config.toml
head_dim = 64
norm = "rmsnorm"
qk_norm = true
attn_scale = 0.195
init_std_qkv = 0.0525
optimizer = "muon_variant"
lr = 0.0134
lr_head = 0.00785
warmup_steps = 0
decay_fraction = 0.812
decay_shape = "linear"
train_tokens = 230200000
steps = 7181
Each number is 200 + 40 x the weight over its row's rms, rounded and kept within 0 to 999. Layers, rows and columns count from 0. The size before them is the row's rms in percent of the matrix's.

# down: layer 7 MLP down (transposed), 448x160, rms 0.2, rows 169-223, columns 120-159
# gate: layer 7 MLP gate, 448x160, rms 0.309, rows 170-223, columns 120-159
# up: layer 7 MLP up, 448x160, rms 0.32, rows 170-223, columns 120-159
down169,106,214,189,258,160,212,234,176,150,191,189,164,206,215,233,208,136,224,215,235,245,220,258,181,211,190,176,259,196,184,272,225,243,255,186,135,184,212,166,135,147
gate170,107,186,237,250,177,177,135,234,261,227,239,197,146,231,205,158,266,144,255,186,197,175,218,230,162,209,158,193,193,122,203,159,148,182,233,189,262,140,205,208,192
up170,091,249,211,226,172,228,201,138,261,210,198,172,149,178,165,266,162,184,154,213,203,239,226,204,201,173,168,195,236,228,232,200,251,195,227,241,264,262,217,248,135
down170,097,208,185,198,236,171,157,198,222,188,141,208,150,217,185,185,219,177,205,171,260,201,167,223,241,142,237,140,158,204,270,157,304,197,188,226,226,267,178,203,169
gate171,105,174,160,145,211,265,226,126,212,295,175,150,158,167,268,254,216,220,184,113,171,227,194,227,249,187,163,154,119,224,143,186,135,243,221,217,200,228,234,221,250
up171,100,219,236,181,203,177,138,197,190,272,169,244,273,196,169,214,206,197,123,214,171,177,216,141,228,253,228,148,251,140,272,274,137,193,181,109,217,173,175,250,211
down171,098,206,161,228,211,205,213,156,140,207,164,208,230,230,205,186,232,199,223,238,209,298,203,244,208,188,211,216,175,268,196,249,224,213,201,217,241,226,198,249,218
gate172,094,124,253,216,218,294,159,235,209,191,182,176,239,171,159,236,207,220,218,180,247,231,142,231,206,298,96,139,193,120,193,173,186,241,268,247,199,237,183,233,205
up172,094,302,208,153,156,198,242,159,236,134,221,144,182,218,245,181,212,175,211,231,254,175,235,165,202,228,158,110,250,158,227,169,171,189,212,219,207,211,225,110,236
down172,097,146,164,162,140,188,223,130,222,252,211,174,207,225,117,208,192,229,180,191,194,184,195,166,211,221,205,122,243,343,206,219,219,288,190,218,159,194,192,190,166
gate173,099,162,206,175,203,201,263,162,257,203,156,212,146,239,180,223,207,214,165,215,234,219,212,167,233,186,241,224,189,192,129,227,119,169,211,142,233,253,203,208,171
up173,097,186,185,191,227,196,194,279,229,251,239,253,203,284,247,200,173,169,221,308,237,202,194,164,208,281,198,154,160,139,144,191,136,212,224,159,240,185,192,173,254
down173,096,178,284,137,216,196,233,159,237,168,210,230,230,200,187,234,218,213,185,222,206,200,193,145,218,154,219,174,151,177,261,171,163,244,182,235,139,229,239,208,147
gate174,119,189,263,199,227,168,168,239,135,155,189,222,176,252,250,170,185,185,261,251,197,167,177,251,179,223,178,263,247,158,265,136,225,201,291,182,220,129,234,158,165
up174,114,177,139,245,185,186,224,168,183,122,254,160,207,225,152,190,279,196,208,215,163,176,178,190,154,183,194,175,170,229,210,153,162,196,218,251,167,183,233,257,210
down174,117,178,246,204,206,101,196,177,146,153,210,244,214,211,196,179,192,206,223,287,216,216,197,292,219,179,221,213,226,113,222,174,214,163,198,167,246,176,127,133,151
gate175,101,186,209,189,163,194,147,174,175,162,213,190,201,148,211,231,223,145,245,170,169,219,255,250,144,248,196,172,125,155,223,200,178,196,181,170,226,214,96,158,172
up175,117,232,177,292,184,205,183,209,188,215,167,261,258,197,177,197,263,187,273,277,185,196,177,278,138,304,181,233,150,214,199,312,137,203,196,176,195,197,119,140,245
down175,116,212,189,200,196,192,225,150,251,222,192,205,172,258,149,216,170,221,186,201,216,194,171,225,171,263,206,240,204,154,160,241,164,167,228,135,186,167,189,101,268
gate176,098,210,168,182,240,216,177,128,238,203,179,222,265,156,233,275,192,152,206,157,224,241,161,179,166,132,197,293,181,202,124,148,189,183,236,198,142,156,174,150,188
up176,101,208,187,234,164,266,225,217,181,242,144,216,138,267,185,218,247,181,210,192,225,163,214,144,232,149,174,236,217,152,160,124,194,241,166,230,159,237,160,222,184
down176,098,157,168,156,153,208,198,176,174,231,213,221,297,195,193,192,223,156,157,178,241,257,166,186,149,175,249,270,239,144,206,306,172,210,150,267,164,208,166,239,218
gate177,090,214,247,135,215,158,174,244,179,232,210,189,184,186,159,197,265,187,167,178,195,210,145,182,122,191,170,196,167,200,138,251,150,144,236,197,221,257,236,255,181
up177,100,169,222,108,237,244,193,207,169,240,133,180,135,236,165,192,185,276,158,225,151,216,146,230,202,189,277,202,131,165,139,232,139,179,213,188,209,239,133,227,135
down177,104,187,236,215,226,235,164,197,241,252,218,223,175,201,176,169,234,187,222,148,88,181,224,160,244,207,243,213,205,204,153,257,199,182,201,232,182,200,190,161,185
gate178,108,145,207,188,159,176,184,244,179,194,179,240,158,215,196,198,264,187,175,226,204,151,147,146,260,152,236,281,270,246,252,248,167,186,156,153,228,174,141,202,228
up178,109,153,223,154,204,176,173,261,139,206,237,230,142,120,214,279,190,96,202,153,253,168,189,169,242,216,204,183,311,212,168,250,181,214,174,209,266,224,176,193,208
down178,112,188,177,220,201,147,203,221,198,168,224,205,162,209,145,184,160,181,175,209,232,221,144,153,201,223,222,258,237,262,161,142,246,129,203,133,244,195,250,222,169
gate179,099,251,190,193,190,185,283,243,172,274,220,192,185,175,197,216,264,188,209,267,171,143,241,174,260,219,206,186,235,237,320,90,205,229,186,239,216,187,234,209,204
up179,096,161,215,164,138,244,262,178,213,265,165,126,79,196,230,237,194,204,276,161,157,211,269,226,208,152,151,200,227,158,155,156,207,187,188,172,203,191,210,186,171
down179,097,236,201,207,182,150,197,171,195,232,266,174,254,133,180,175,219,234,177,201,229,118,245,174,127,204,180,264,165,258,186,117,224,226,247,210,207,145,159,198,212
gate180,111,159,210,215,202,212,194,205,220,223,187,137,242,220,278,154,241,233,190,168,196,185,239,155,229,197,165,221,169,187,194,189,148,116,219,126,226,218,212,179,150
up180,105,228,171,183,234,244,320,165,176,201,203,213,243,91,237,152,248,216,202,195,264,163,207,203,144,158,253,217,257,157,205,183,161,144,255,249,172,233,197,195,251
down180,106,228,198,264,244,220,175,193,246,153,191,200,209,172,153,212,196,192,149,158,262,239,217,161,212,216,150,213,205,145,184,178,147,219,312,204,164,198,229,223,269
gate181,099,163,234,204,222,258,222,152,249,144,169,226,205,221,222,169,175,212,206,219,198,202,210,113,249,211,204,201,229,196,248,172,148,248,199,206,174,217,224,205,160
up181,094,243,155,186,148,282,194,169,202,196,194,160,166,184,189,203,161,183,235,209,209,193,208,239,265,237,157,140,279,218,287,262,195,162,233,174,238,195,159,235,100
down181,096,184,190,204,152,176,222,187,154,147,220,235,210,180,198,214,209,193,229,181,285,175,223,214,230,229,248,184,244,219,194,222,192,187,200,181,188,314,226,231,224
gate182,094,268,251,198,159,197,236,170,151,190,294,170,170,190,188,184,168,192,217,175,214,216,193,146,255,252,166,205,228,198,207,136,257,183,191,151,180,157,191,201,147
up182,104,356,239,167,247,258,209,255,198,227,225,200,147,223,159,206,185,112,188,201,252,236,271,216,226,227,255,103,158,199,169,187,217,156,258,151,208,217,163,160,211
down182,104,134,184,201,266,213,183,236,192,200,217,249,191,184,197,212,212,190,145,177,162,182,169,260,277,222,218,205,222,194,184,171,172,219,209,218,181,167,265,230,232
gate183,098,221,215,223,264,154,173,264,254,179,227,160,141,135,138,186,187,182,216,248,215,202,227,228,186,262,174,210,254,225,233,205,280,229,193,230,233,235,250,204,190
up183,100,215,186,110,172,232,179,191,145,224,118,197,165,206,192,273,209,296,102,208,189,159,190,160,199,176,202,204,173,197,211,185,299,215,210,176,231,153,148,207,191
down183,096,221,227,222,209,218,200,214,252,193,206,152,161,219,265,181,185,144,173,224,228,215,222,192,185,241,230,262,186,165,171,203,175,251,245,219,214,183,205,184,181
gate184,079,206,262,194,235,193,172,220,261,220,229,237,261,205,201,261,236,161,204,194,296,163,172,172,150,234,180,225,173,241,159,191,196,220,159,220,215,186,157,228,178
up184,082,263,201,231,199,168,140,213,179,206,226,182,225,114,284,139,180,189,159,261,261,227,150,119,180,180,242,121,167,194,266,145,231,195,165,165,200,171,232,221,180
down184,091,143,160,269,131,273,197,146,222,244,213,175,195,195,191,220,226,205,177,188,136,178,254,268,225,237,186,222,184,185,163,248,182,224,210,156,232,200,190,169,134
gate185,102,174,87,203,272,243,198,260,268,233,195,202,213,199,212,206,199,222,178,172,216,257,189,225,192,197,177,151,201,138,191,169,218,134,256,228,203,123,200,231,215
up185,105,157,236,154,201,172,116,230,210,189,160,192,234,190,192,196,231,196,239,213,249,252,225,219,186,165,241,241,113,165,211,238,197,164,204,114,209,227,183,245,213
down185,107,200,231,215,185,184,223,163,254,241,162,178,166,179,146,220,170,245,242,193,168,190,198,119,218,236,258,133,212,205,206,172,179,133,133,220,170,185,287,112,267
gate186,103,218,194,176,203,211,229,185,172,183,182,198,226,255,229,138,192,176,225,123,138,127,145,299,169,138,180,159,195,229,286,210,174,199,145,196,190,174,173,192,203
up186,096,265,229,240,257,242,194,225,225,176,116,204,158,219,204,241,121,153,154,139,153,212,207,248,206,135,175,289,205,218,190,187,162,216,159,218,146,229,129,295,196
down186,094,163,186,188,215,173,168,163,140,261,132,220,222,165,223,213,211,214,203,227,197,148,216,237,291,222,158,242,173,159,121,265,195,231,124,178,236,182,270,213,148
gate187,103,218,209,212,168,283,185,107,269,161,224,206,195,158,262,236,239,180,205,170,168,276,176,228,247,219,261,233,216,135,158,146,285,251,172,201,320,293,170,134,176
up187,094,193,202,156,176,255,193,230,270,186,244,225,169,193,137,221,206,173,197,155,179,223,186,186,145,243,204,258,185,209,287,247,175,169,184,193,234,209,194,188,148
down187,093,223,157,244,148,303,163,148,159,140,161,171,224,201,239,253,140,179,258,166,162,192,206,128,206,165,227,142,204,230,165,162,218,176,163,184,193,191,185,196,162
gate188,088,203,215,191,274,182,229,203,178,216,235,222,164,183,201,217,227,270,199,109,252,230,207,166,168,225,207,187,167,88,239,181,233,154,199,153,130,244,227,244,183
up188,095,145,196,169,263,180,254,226,210,262,142,199,215,175,237,238,218,209,196,130,172,229,213,211,142,168,205,215,237,124,206,139,279,249,245,295,202,206,161,217,174
down188,092,256,169,171,246,273,221,224,207,227,154,224,174,229,221,283,209,200,249,189,151,269,253,240,194,214,111,251,221,267,161,168,181,157,247,276,202,136,184,210,154
gate189,101,207,234,122,225,184,172,212,233,218,250,173,195,288,262,243,213,197,197,219,190,227,187,263,242,207,199,221,199,180,246,195,169,249,211,188,167,154,164,198,247
up189,093,199,329,114,134,224,142,281,135,224,169,234,194,224,185,162,200,198,294,186,250,135,178,202,227,172,170,232,145,223,192,178,164,294,218,224,221,175,201,154,251
down189,092,202,222,237,194,184,248,268,154,138,193,164,193,166,176,217,194,122,146,252,226,231,256,218,157,184,160,144,242,166,252,205,212,275,194,155,181,204,180,169,196
gate190,099,148,171,181,204,202,190,186,268,155,216,282,197,186,224,185,220,217,202,176,214,219,199,212,217,274,270,164,148,192,224,199,161,261,196,173,244,193,189,154,226
up190,106,219,232,190,218,210,111,245,207,168,179,254,237,171,160,231,186,203,147,246,189,156,148,219,214,159,157,170,149,194,200,213,229,210,187,191,165,180,236,184,166
down190,106,165,241,288,219,244,158,211,180,248,220,223,133,264,231,222,226,219,224,183,170,183,239,218,169,206,167,180,224,170,231,226,190,201,217,203,159,157,171,186,190
gate191,110,228,238,194,169,194,214,268,168,182,137,179,167,180,249,225,154,180,171,154,130,168,163,222,198,206,191,192,246,175,242,183,183,159,212,242,209,204,177,251,150
up191,094,233,215,270,205,132,223,232,176,165,80,168,170,170,251,215,142,165,215,220,205,197,212,198,219,171,224,183,184,239,180,214,235,209,147,262,180,239,243,162,142
down191,098,159,237,176,193,167,173,146,186,220,213,257,177,195,158,273,191,186,217,163,167,232,221,191,206,106,235,275,260,272,244,203,179,174,196,212,211,211,270,247,210
gate192,105,198,226,201,254,182,295,179,134,161,219,240,201,250,170,185,238,222,225,224,167,153,251,148,206,142,223,195,120,242,196,201,221,233,192,203,139,247,192,152,147
up192,097,247,207,269,222,230,235,226,157,240,168,222,146,154,236,194,254,224,133,249,203,191,192,203,142,160,173,200,156,189,194,169,243,172,225,126,162,253,227,147,177
down192,097,205,217,232,249,174,120,206,210,244,194,165,232,237,164,216,153,173,220,175,184,188,164,216,180,289,190,241,152,199,260,155,202,199,241,143,226,209,271,149,203
gate193,103,170,184,235,172,208,165,177,212,189,234,217,174,220,236,187,198,250,215,135,188,172,153,198,213,228,162,217,222,111,169,201,266,220,192,177,164,236,193,199,165
up193,100,224,165,204,212,247,190,194,216,173,273,231,215,141,166,164,167,159,141,194,152,206,208,134,204,198,225,215,277,194,241,152,209,224,223,154,281,200,136,183,143
down193,100,226,289,180,185,158,156,169,150,149,131,166,202,218,111,219,225,225,228,147,222,229,192,216,206,214,202,198,220,168,219,128,165,225,160,214,189,209,265,212,215
gate194,117,192,141,165,255,186,168,240,96,205,215,184,215,174,151,251,175,189,154,209,218,161,153,238,188,212,226,229,154,210,220,239,192,151,173,190,292,145,241,227,206
up194,100,291,259,204,277,176,188,131,244,224,213,188,200,199,189,141,167,200,235,251,183,242,294,198,117,257,159,220,220,215,217,164,161,206,260,226,172,267,150,196,205
down194,100,252,222,249,171,202,207,220,269,208,190,153,244,231,171,199,287,241,267,166,124,222,216,172,192,188,207,153,232,234,176,191,211,177,242,205,170,201,186,171,169
gate195,103,208,181,230,131,176,201,220,209,256,194,241,205,128,240,213,216,156,167,265,194,224,162,216,250,209,251,179,273,160,194,243,144,158,209,215,267,174,203,206,140
up195,093,102,164,145,154,205,214,198,222,181,241,173,212,210,199,156,202,214,232,211,242,216,181,197,136,253,135,223,212,196,282,148,162,211,196,177,167,243,153,231,263
down195,092,177,164,94,225,213,234,205,196,189,192,215,218,250,163,195,168,248,265,197,188,184,208,161,227,291,191,164,165,218,226,204,140,241,187,203,218,238,251,254,159
gate196,098,181,148,218,124,176,270,257,226,240,162,205,232,266,221,187,234,258,194,148,203,152,182,203,249,173,148,222,194,191,169,212,173,195,143,224,225,192,221,148,263
up196,097,169,208,148,287,183,156,173,229,192,213,155,240,207,253,153,200,148,178,247,151,186,136,175,222,221,212,164,158,243,187,211,191,152,256,243,194,186,202,141,103
down196,104,286,175,178,232,249,152,175,183,196,190,178,155,232,231,219,232,112,264,295,163,191,184,157,163,210,221,194,233,211,209,185,191,284,189,263,183,250,204,198,172
gate197,105,245,260,261,115,252,197,191,192,201,148,193,155,257,171,172,174,148,223,203,234,169,273,173,245,222,158,160,222,190,188,236,247,217,126,94,226,187,184,168,185
up197,099,164,144,207,258,213,201,202,224,233,208,171,135,250,180,268,246,277,252,208,224,217,226,144,248,192,255,244,132,161,130,210,157,169,185,178,165,234,159,159,182
down197,104,163,193,195,308,150,158,302,241,218,195,183,180,196,189,161,194,229,164,223,212,246,203,217,135,165,169,204,161,186,195,222,174,279,182,198,126,217,130,217,246
gate198,090,107,224,282,185,168,156,190,263,231,172,150,162,233,243,186,186,195,232,154,234,255,254,156,208,174,121,218,252,240,209,131,216,159,169,167,185,144,239,160,125
up198,090,165,218,274,230,176,187,193,86,270,161,228,183,126,255,307,174,217,203,115,144,227,232,215,252,218,174,182,193,194,208,109,177,201,233,199,225,177,235,224,227
down198,091,207,148,189,248,219,192,268,179,111,192,243,179,204,278,143,172,142,175,250,176,229,211,165,207,126,243,220,254,212,251,200,251,238,174,157,175,212,240,221,146
gate199,102,208,227,230,197,169,209,218,190,218,154,219,259,152,208,207,216,130,177,189,160,232,179,219,254,284,218,231,156,222,229,229,135,189,188,211,287,208,222,183,236
up199,100,134,207,212,239,210,191,239,183,202,231,190,136,224,175,232,108,230,180,258,199,251,187,186,229,212,179,305,173,195,234,194,189,164,248,172,186,216,169,168,218
down199,099,180,177,175,170,179,174,241,212,143,241,234,226,174,262,212,216,155,213,181,131,215,102,220,143,170,234,190,195,203,131,238,231,196,160,183,186,169,193,131,199
gate200,095,202,158,239,187,226,187,206,159,247,84,188,262,158,199,202,201,169,186,155,234,206,160,212,156,211,162,172,173,201,206,191,230,261,185,200,201,205,305,226,143
up200,102,225,173,153,143,216,74,299,195,201,194,148,195,177,242,233,226,196,176,167,253,190,154,228,234,201,164,180,192,250,151,166,275,214,192,126,153,158,256,177,226
down200,104,269,231,204,256,184,166,125,198,137,132,204,191,190,148,239,227,211,300,165,283,230,130,241,146,231,215,178,252,227,197,177,199,194,159,247,190,206,270,182,269
gate201,100,195,198,153,220,303,249,186,269,219,246,184,226,118,158,193,205,229,195,149,288,199,221,229,208,167,197,190,222,203,212,192,176,151,221,148,157,157,98,150,170
up201,104,207,215,201,199,180,202,137,194,170,260,172,142,186,180,137,195,194,266,144,235,175,220,187,170,193,187,269,178,198,209,183,216,176,200,157,152,198,141,271,199
down201,105,222,224,216,124,244,145,195,285,214,227,182,311,232,204,182,182,190,173,257,258,175,223,250,179,87,183,182,173,283,227,254,284,184,158,209,180,155,235,191,147
gate202,101,240,214,228,166,261,185,180,173,180,149,183,252,204,201,207,220,148,152,218,135,164,172,206,190,250,262,196,172,130,250,180,256,284,209,226,213,204,202,175,163
up202,108,143,179,213,202,252,228,159,212,188,218,157,161,197,219,132,234,259,151,199,194,193,256,160,237,209,303,181,167,168,224,182,170,241,226,105,142,270,226,202,131
down202,104,248,250,190,221,223,212,220,176,174,90,187,212,172,231,264,155,157,262,285,128,213,227,194,242,205,200,200,203,161,189,135,186,151,177,218,314,226,229,142,229
gate203,105,186,206,265,124,204,155,237,241,218,210,129,198,148,232,181,184,168,203,124,254,252,194,202,252,187,153,188,253,201,191,206,161,187,185,220,161,227,196,174,285
up203,096,179,173,204,173,169,221,140,196,270,215,188,187,211,235,296,160,172,167,269,185,131,215,163,146,257,178,198,190,147,195,288,152,210,215,228,252,173,134,134,254
down203,100,145,249,178,278,155,159,240,237,131,181,240,176,155,166,102,157,145,157,210,198,162,203,226,249,212,151,183,224,189,202,216,252,213,117,252,196,237,208,234,228
gate204,101,264,200,192,107,194,186,190,246,169,194,160,203,190,212,201,182,245,222,210,196,212,185,135,253,221,118,228,173,178,246,195,164,148,182,213,259,215,129,199,189
up204,097,242,171,172,221,284,197,180,215,243,229,174,96,202,184,166,301,106,232,166,180,155,226,218,219,253,206,181,204,196,102,179,184,156,210,170,167,220,197,200,140
down204,092,222,199,195,282,193,167,245,164,188,231,214,240,138,264,207,184,138,145,185,203,167,204,174,148,120,140,221,202,96,256,268,195,207,152,207,260,125,212,230,203
gate205,096,261,203,208,184,132,228,180,186,193,146,169,129,184,162,232,192,234,213,155,158,208,150,216,249,195,239,290,182,205,225,188,208,247,223,197,170,221,263,196,214
up205,109,175,272,179,250,202,252,257,222,220,283,176,243,239,235,196,251,249,212,198,205,212,149,249,224,271,153,221,251,248,268,248,238,114,215,213,260,146,201,149,230
down205,112,174,186,191,189,193,228,184,203,166,267,216,215,172,212,300,158,175,172,184,183,158,169,217,222,206,139,153,248,265,197,224,192,225,234,149,217,194,216,260,142
gate206,095,241,194,241,154,246,257,155,236,253,225,137,182,192,270,161,238,243,239,219,188,144,168,193,151,243,106,151,132,183,73,219,174,210,154,203,167,225,300,129,228
up206,104,173,182,144,222,208,183,136,161,121,216,140,183,211,262,250,197,130,193,179,192,132,168,227,208,238,225,187,239,157,195,190,249,155,155,198,146,184,173,163,175
down206,109,208,118,161,174,217,245,187,182,139,186,271,224,232,195,250,109,208,236,201,209,183,182,190,203,241,167,233,231,206,193,213,232,223,216,246,113,211,272,157,204
gate207,120,141,235,253,210,169,251,216,199,227,108,190,215,227,165,213,267,214,182,139,135,199,213,176,190,229,173,244,272,182,234,214,187,164,180,217,186,188,253,259,210
up207,113,266,186,265,164,219,224,196,193,224,188,191,206,216,188,233,155,204,191,231,192,235,213,203,110,215,207,231,179,124,245,172,189,282,128,224,271,118,248,198,225
down207,116,207,222,192,195,194,212,184,141,230,151,288,204,153,204,127,189,186,175,180,164,234,251,189,221,211,188,169,208,252,239,277,141,178,198,202,202,223,135,290,224
gate208,109,170,244,210,128,217,200,124,180,225,205,129,206,135,153,222,253,189,254,145,242,221,193,214,173,213,182,125,252,137,168,298,113,200,205,155,188,136,223,233,176
up208,105,158,269,160,239,208,167,217,209,198,239,182,215,216,201,176,194,175,190,179,189,254,140,216,244,226,183,238,229,253,225,253,275,169,161,178,163,237,209,197,321
down208,101,217,199,188,207,221,242,216,238,196,214,209,216,233,153,207,221,157,201,207,140,273,158,221,146,250,217,253,221,267,240,137,163,315,223,190,228,200,204,268,158
gate209,097,255,90,277,209,189,257,244,186,234,174,214,167,181,221,154,159,146,232,250,150,144,176,216,160,210,220,204,153,154,278,227,215,152,203,291,205,211,188,169,243
up209,103,133,162,220,255,192,142,188,189,248,206,169,253,170,192,208,234,259,240,186,187,195,106,239,208,165,219,185,178,165,140,211,167,211,197,180,134,180,239,153,185
down209,097,189,264,171,168,178,195,192,238,213,202,240,283,237,210,168,186,221,198,163,183,220,211,232,145,213,128,262,197,177,232,267,202,203,175,198,223,180,151,183,275
gate210,093,175,234,162,276,216,202,227,157,205,186,199,221,226,173,214,198,123,197,220,176,221,188,315,202,221,195,309,160,142,268,230,181,172,201,186,226,242,193,202,158
up210,100,160,211,186,260,185,174,146,150,211,274,180,207,151,170,163,217,191,173,156,188,160,236,242,177,245,221,294,166,204,94,187,161,237,141,198,224,244,260,194,246
down210,101,234,199,230,228,189,239,182,202,215,280,205,141,214,165,154,243,230,255,242,193,196,262,160,196,214,225,153,202,192,245,217,195,229,214,217,220,242,226,223,130
gate211,104,196,131,232,182,196,156,238,178,257,206,176,213,251,188,189,199,260,225,207,162,195,198,203,141,257,261,183,159,210,175,190,186,274,222,247,207,168,197,149,268
up211,099,241,204,223,178,191,183,111,198,247,178,237,281,247,124,270,253,212,201,183,209,206,218,146,173,191,261,216,236,165,212,213,150,192,231,178,205,209,184,184,190
down211,096,150,178,152,152,267,161,161,195,249,237,154,129,215,106,208,220,216,161,189,198,197,230,161,169,208,125,173,181,275,206,161,187,213,280,161,324,191,214,187,170
gate212,120,194,207,135,123,130,163,215,244,158,115,236,189,188,216,191,226,201,210,211,178,222,146,173,152,169,176,176,195,160,215,174,201,220,228,189,180,208,225,214,161
up212,110,181,111,223,179,143,206,178,243,205,204,229,216,131,194,175,201,231,205,214,129,167,184,262,166,130,207,206,203,223,217,181,164,209,137,137,168,112,167,169,207
down212,109,242,190,219,177,212,239,172,218,131,141,218,190,221,205,200,185,179,260,216,185,234,186,171,180,171,227,167,136,217,224,146,203,251,240,199,237,212,237,188,115
gate213,101,186,167,150,209,253,141,195,167,173,176,211,208,168,187,246,177,112,122,165,146,168,209,207,174,214,159,222,218,208,201,128,159,171,236,267,281,223,271,224,175
up213,104,188,182,250,220,234,176,159,225,225,161,194,217,231,175,200,201,221,224,156,146,148,263,196,139,200,150,197,145,228,182,158,319,193,248,191,198,149,209,199,161
down213,098,206,209,213,238,264,147,251,218,278,215,155,193,180,124,174,156,152,157,182,223,145,233,138,173,250,208,232,164,189,144,270,164,159,232,228,222,286,184,154,214
gate214,094,163,307,156,144,135,216,201,132,234,133,259,176,202,175,132,191,118,232,174,179,241,227,209,147,206,197,176,169,208,266,198,175,140,246,149,246,183,156,251,196
up214,095,149,258,248,298,252,183,286,259,222,209,162,144,206,122,149,202,208,171,191,157,161,175,137,168,245,149,183,200,234,195,165,144,237,231,228,200,129,180,256,203
down214,103,220,171,182,197,214,217,186,240,212,277,247,202,309,240,177,240,220,112,198,169,235,215,164,134,255,204,220,192,116,172,190,168,187,238,209,228,102,229,213,166
gate215,094,189,201,209,239,163,158,259,161,210,186,244,174,234,213,212,150,161,241,172,258,175,179,168,157,184,256,150,220,216,183,202,135,263,212,168,144,241,190,222,104
up215,089,240,240,217,172,283,189,280,270,206,158,117,264,171,228,256,217,256,181,195,208,183,189,252,178,203,132,211,222,186,213,224,186,179,116,194,177,128,282,183,282
down215,094,202,144,205,128,238,212,151,231,164,188,193,209,125,252,238,236,227,213,170,189,227,144,143,156,226,258,201,153,169,254,123,189,147,211,282,159,164,215,162,172
gate216,089,224,196,166,199,143,289,269,209,211,201,207,224,206,224,214,222,153,118,240,224,247,142,115,141,218,211,270,157,236,293,184,159,178,204,197,168,197,186,206,237
up216,097,180,173,231,228,259,123,153,214,114,217,212,228,135,224,224,235,257,200,185,159,222,258,236,173,127,286,246,152,174,186,163,198,204,135,239,217,215,161,151,241
down216,097,269,157,266,219,225,180,232,223,179,191,199,192,231,209,188,196,236,207,136,141,260,186,142,163,222,208,229,229,119,183,155,190,249,223,249,230,221,215,162,159
gate217,106,206,181,284,204,179,249,186,181,255,185,228,214,241,276,298,149,89,190,183,216,169,162,176,182,220,169,211,247,153,235,199,166,204,181,208,220,214,206,192,113
up217,098,228,199,144,101,206,206,212,164,224,176,145,166,243,244,153,157,177,227,228,196,119,199,220,165,165,219,153,111,133,228,168,225,175,192,279,146,177,175,245,170
down217,095,198,230,146,226,243,254,189,284,236,223,146,210,251,192,232,130,212,223,144,223,190,266,254,208,228,102,245,170,217,302,173,212,175,165,203,191,152,202,147,210
gate218,091,193,206,206,223,221,149,154,199,169,214,250,157,193,192,243,235,200,201,183,122,193,267,214,169,210,137,225,193,193,190,218,220,159,230,156,133,207,159,209,124
up218,095,234,185,220,226,173,277,172,177,215,226,188,180,166,188,187,242,193,170,280,170,246,170,220,139,146,247,189,183,172,198,238,224,181,187,174,198,235,130,229,155
down218,088,252,292,238,178,255,183,171,175,213,159,200,226,244,172,193,192,155,222,169,148,236,285,159,219,203,174,202,154,143,228,200,237,208,235,207,246,191,192,174,177
gate219,105,176,206,241,196,214,246,244,187,218,198,216,149,177,205,285,230,136,174,186,209,191,173,208,265,204,163,173,249,185,210,203,165,215,228,240,171,204,205,193,250
up219,102,188,211,219,275,148,135,191,181,204,186,226,217,183,244,234,225,172,211,193,134,222,225,201,230,233,158,179,188,207,205,193,181,227,249,221,253,236,260,203,233
down219,100,162,113,262,186,218,210,182,214,196,249,173,196,232,194,187,246,196,176,129,226,212,228,167,207,268,263,214,114,223,237,203,211,231,212,188,220,159,190,250,177
gate220,108,230,176,211,202,222,245,202,225,197,163,132,117,171,179,197,144,243,183,254,186,155,181,225,186,191,219,200,168,200,183,243,279,223,202,269,125,183,243,191,270
up220,097,188,131,266,192,169,184,247,210,209,268,239,195,241,162,287,191,173,236,254,248,158,315,189,197,286,137,164,228,229,256,212,258,219,191,201,198,189,279,191,228
down220,099,217,184,192,204,142,177,210,201,230,199,181,256,190,154,236,185,193,143,162,214,131,141,199,211,223,167,189,160,244,249,231,226,173,163,213,258,272,211,158,190
gate221,106,246,229,152,228,187,195,202,200,189,191,193,211,199,236,176,173,163,242,98,161,212,222,126,211,236,159,225,218,181,244,228,216,189,225,318,217,130,238,210,139
up221,095,199,185,179,147,210,210,201,204,150,165,192,197,246,246,143,268,295,206,259,239,230,136,212,218,170,224,227,198,175,241,200,209,180,214,205,211,232,302,227,253
down221,100,171,179,206,132,240,221,249,202,167,149,226,243,165,193,193,177,162,207,177,290,217,196,181,223,147,162,156,189,217,138,216,237,215,208,230,194,264,164,245,223
gate222,104,134,195,239,188,163,193,112,245,210,191,177,161,139,229,253,178,241,203,99,158,271,292,139,183,190,132,209,191,179,154,134,198,224,233,169,165,229,260,154,186
up222,096,303,258,218,260,211,203,153,195,211,185,189,257,237,222,210,204,150,167,214,128,208,111,175,196,204,241,240,172,155,246,236,205,197,228,212,107,208,161,174,262
down222,102,146,206,213,152,131,239,158,182,180,245,217,181,227,232,97,208,190,195,145,191,104,198,201,179,202,160,117,211,222,130,246,270,230,220,165,189,181,168,255,191
gate223,102,264,180,236,223,223,192,183,186,191,242,185,164,209,233,239,189,209,210,200,203,194,166,132,162,163,219,246,213,159,172,232,152,229,220,222,168,206,151,227,161
up223,097,152,153,251,206,255,202,145,279,144,177,261,177,235,255,108,205,193,200,200,160,253,225,193,161,240,164,228,198,186,141,183,275,163,151,219,273,148,198,238,173
down223,094,166,206,193,206,182,238,250,192,240,224,161,260,213,180,197,167,243,240,170,204,189,254,269,171,209,241,198,229,238,145,217,261,210,162,210,173,211,229,166,188